Part of a small language model's weights.
Size: 8 layers, width 192, 3 heads of 64, MLP 512 SwiGLU, vocabulary 8192, 6.69M parameters.
Each number is 128 + 32 x the weight over the matrix's rms, rounded and kept within 0 to 255. Layers, rows and columns count from 0. Numbers have three digits each.

# layer 5 attention query, 192x192, rms 0.0593, rows 0-14, columns 0-191
103111125139181098122123126118134138126100080131135091153116161064176122143145125164132102114133124146187118146143098128166127093104119094127120123163093153097144093069102139085126119125180120119095159138152144131077116139100071103116116174119120111132139124140124167146091116140152130161148138113099171107105122167120118160162121128154134155099129180186113246128120138142101096131108119129157105113120093103080156131128132146138099103113157184136081153120122116177117146086139124131156092134150095095186130095111110129155102180102157147169132119163140137084122123158122116145
141151081107071193110132115113164170142162153144111161116121173188113127125113169114170134125102148074123139100112078152087109159141115139138129138081186153156152121146129108163137127143149148154132122102135164144207144119130115116144147088140129148157092162087158109121152142144116107109112098138110137147102126098148140099134133136167132110160158115085109089177096123107142174130117098108132123127165156116158127108178086134143095128114142131138106098106130127068134146131128161086088120151115116176068083157180159118150200147106168098130125138096097079202156109167124116130
117087085099156118105125135052129122152089133078120130105137131112140136147094136137178123136181128093144161065169158099117134115199116069136166107137140135223123144085132106142105133114171125108138131137127156081114119137079081142126136134124145119129149106166118115138095124123187160148133139177105109133115119155180087098128107113103148078106165090144111146120110136149118125159119152152158107151116138156156106099097152153093142150200057168159076153135138160133128132151124134204138170108125108058138129112123161140120122189133082117136102125139145112151097116126114119113
107059143131165122108093103143109168136084065126132097148123136103139096157128122110140134145120108144195137147121146085154100115136122164140128177105083150126133138110134150137067136168166116132119186138094097161069117119138181141136073239127164121127132143173120092160090091114169102160143119160157155192142160143126122144154142096175123154086144151122069122128152072147136126091181094126100138105145128110131067142073138174143104200122151157088091105162085097188090137120125099138181130125121176120143089121121107133080106130139164104166160088132125127112130167107170141171
140138136179073158177135151068168163070134151145103117138101144137108095175149111146149137157164157112132124140113153116104139178128096119098073136168129117130093115165184142153127171122107121157125107095181117162179148075144116115124136088111117140156117167109142154106142211136125146131195135091138104126119188098126112038153132116079152124160126139117116102150172126106129123086122137107138122166195185106080134112156101139138121178140172146138119167110154120104084138108118130092151136108127119083122139102102121152129121154203109093103127152098113088172142082142117137078
146081142131122067122103149203076168135080141141111128158094078055088095172137140157153129185179151176129180206187152146106154163114141165056137148142111111124118133117102072136121179140129136102126116097032167105130172131187123114123092125144114136148187091104100101149082068158138112091162113109116118207087142135092118170130149108172144043117128129152103126158146028190168153175151183116109030106137101133147070157123144170174128137153114135132179085158154104112137153135068142131105184127138111169114121150114147128113149093130194147093106117093137136132133128109180177125
183125071154127161103159184226107160117209098132197143177064125119144100052144102121093144153132106122139084078098071127124095178088143072133151113120100092100136085136165166148156106137106116169149153128111110121120136155138156112180121107088132152211131165120165153161141137153151110137122231105086097142111133152123170192122104112165096130124107132119076142103100163170157163081162190133120149105095135134145228142072079072110109178152174139189149145145164124084153155171201113128034076127127097140133147086117078154159179141125111092153149179079130184152157106207203114102
127132125157175123143094174164113058150058126178141088110172227107090106169156163117142072065132126154115080186122109112095183153168106180144121103184096139166051135100078098121166176114143117074116097146203175104170148101204150130095178109115116094139120061130060158111133158155131192193110144147134157096106142168143091121154162112132163096130149098134093142120127128107093129161164106144122157142122181103121019116099108138126115079139101128151174187114071140146112104119094168181184142181151167120152171073113117126146068159121126128114139136142117088177110181125104149158
092124153067145135044155155138142168100138101101091109135132108122128129090080141126063141146109119121151170164183127152111112087138130125137066200147145107083135144114188172136171118117116165086063144163140115140107137148085124121095114183092138132120074143090221084146123108125113083134112121149084188058120071124133121129048183068091110162095107159105091153135161158106146125102106198139175119100148115137092194114129121096106102141116117119161113133085128154124156128135181131154102104104118083179167102167123178178119115102112079154125126113179124159136138093122114104101
172134127128125075142209090106142065223167162094105133145129180138195154159131083118141070117134199006128105147078102089132125156158134159132115139071125097095109160134150076062216156144148147105152158119176116108126111101102111159124164210122081127072099067104183137140153172111116143094124105171158161140151115153130082093109101145126187069134077065085169114195072218152113043158113188183139092127106117102132152101072098189165103080185125081128083114153207075123151092199117137164076187160155088189115146160129202140078149156191067117152170134139204139149151079116112125107
103123130150048119106103122150105102116152096108151154130094087165219097082150078159125156133196105112152154118148144085197096169103144096082078085086153126069169094101202129107153155159095141167149110112096113144109118137176110152136038107126175035146153130158123162156085148147093163112130158172084097148152205131110133108149126118154077086166125172102116163107154078165171073121092126161080150109087095151115131103074104119090084143154174211109139036165205116105102162100132114125115082078041122149142128137112115162125148102190147163115150119133113164113095115084193164062
161120090119140068191144160129171074144131136181109154099128128137126155117156129086128101190151170065151098124156142122154092104137155226094149138161118193082091120145118159073124172153106134103174076116128107147119139113074132121160144144113092188190118161092119138123084126122100178097120144123137128117105160182092127167082177146137157151155107139097176162151144163107141093151139106130091144140168109102143099119198135113128145087142098059151119157138140161154144117145111210102146090197164159120112093087171164106100131180173126119094137159123124124081123129136127096198
124065169099138079083128131143122182193129180114095112140079200209102108141142109195140159118164160148046127129092115150113092117144084160155108154147099180094132135072140089175140111109184127151153164102115115145130063111070099134130173163094106052071121112114113126123156152117138145133108095140141113136121125143088121158126123102126098081169057168127130071132115149202103088081117094142120159146065166117136169151102099166119117180115085074098118149113127101147192130140124105084104144115135160151114140136095094126034139147045134168143163106103095090098138116129111163148
155086098121103116128090106118138137144116118155110125088114093119125076131132104123099083127103085119130148145142148121185113150121045175126080115104120205151106136086092145119191152166079149091123111127125118129095156096152156150164105166115084178123117141171117186113115158162093109120158109176111169210071145117140175135154234118118177116153171119164135101172124152077142120101161140142096197141118102130135088184131155120164121113089101140063120111180152116191141106117071124117105102192149164155142111138088154092067113179134121159105109127116075150141143112080141143104
093130132133085137108126111159149135148113120153140144138082055174134091041145123125092158092103136111131159082056126095164140139125129036145191122160081151133099180104065117089070097108184065181132134124140085146128141096064110136146178184143144041112072081065144109135183104187136111142132120083164089161111142118152157120150110091135065195104111160184136134120170145158128128139147064067096071110158128124151131139189161141205119143133173162103112071102124171170134077162143116134171150169132096115139076159216114114131172032107141109118203123136170096165183068148137060152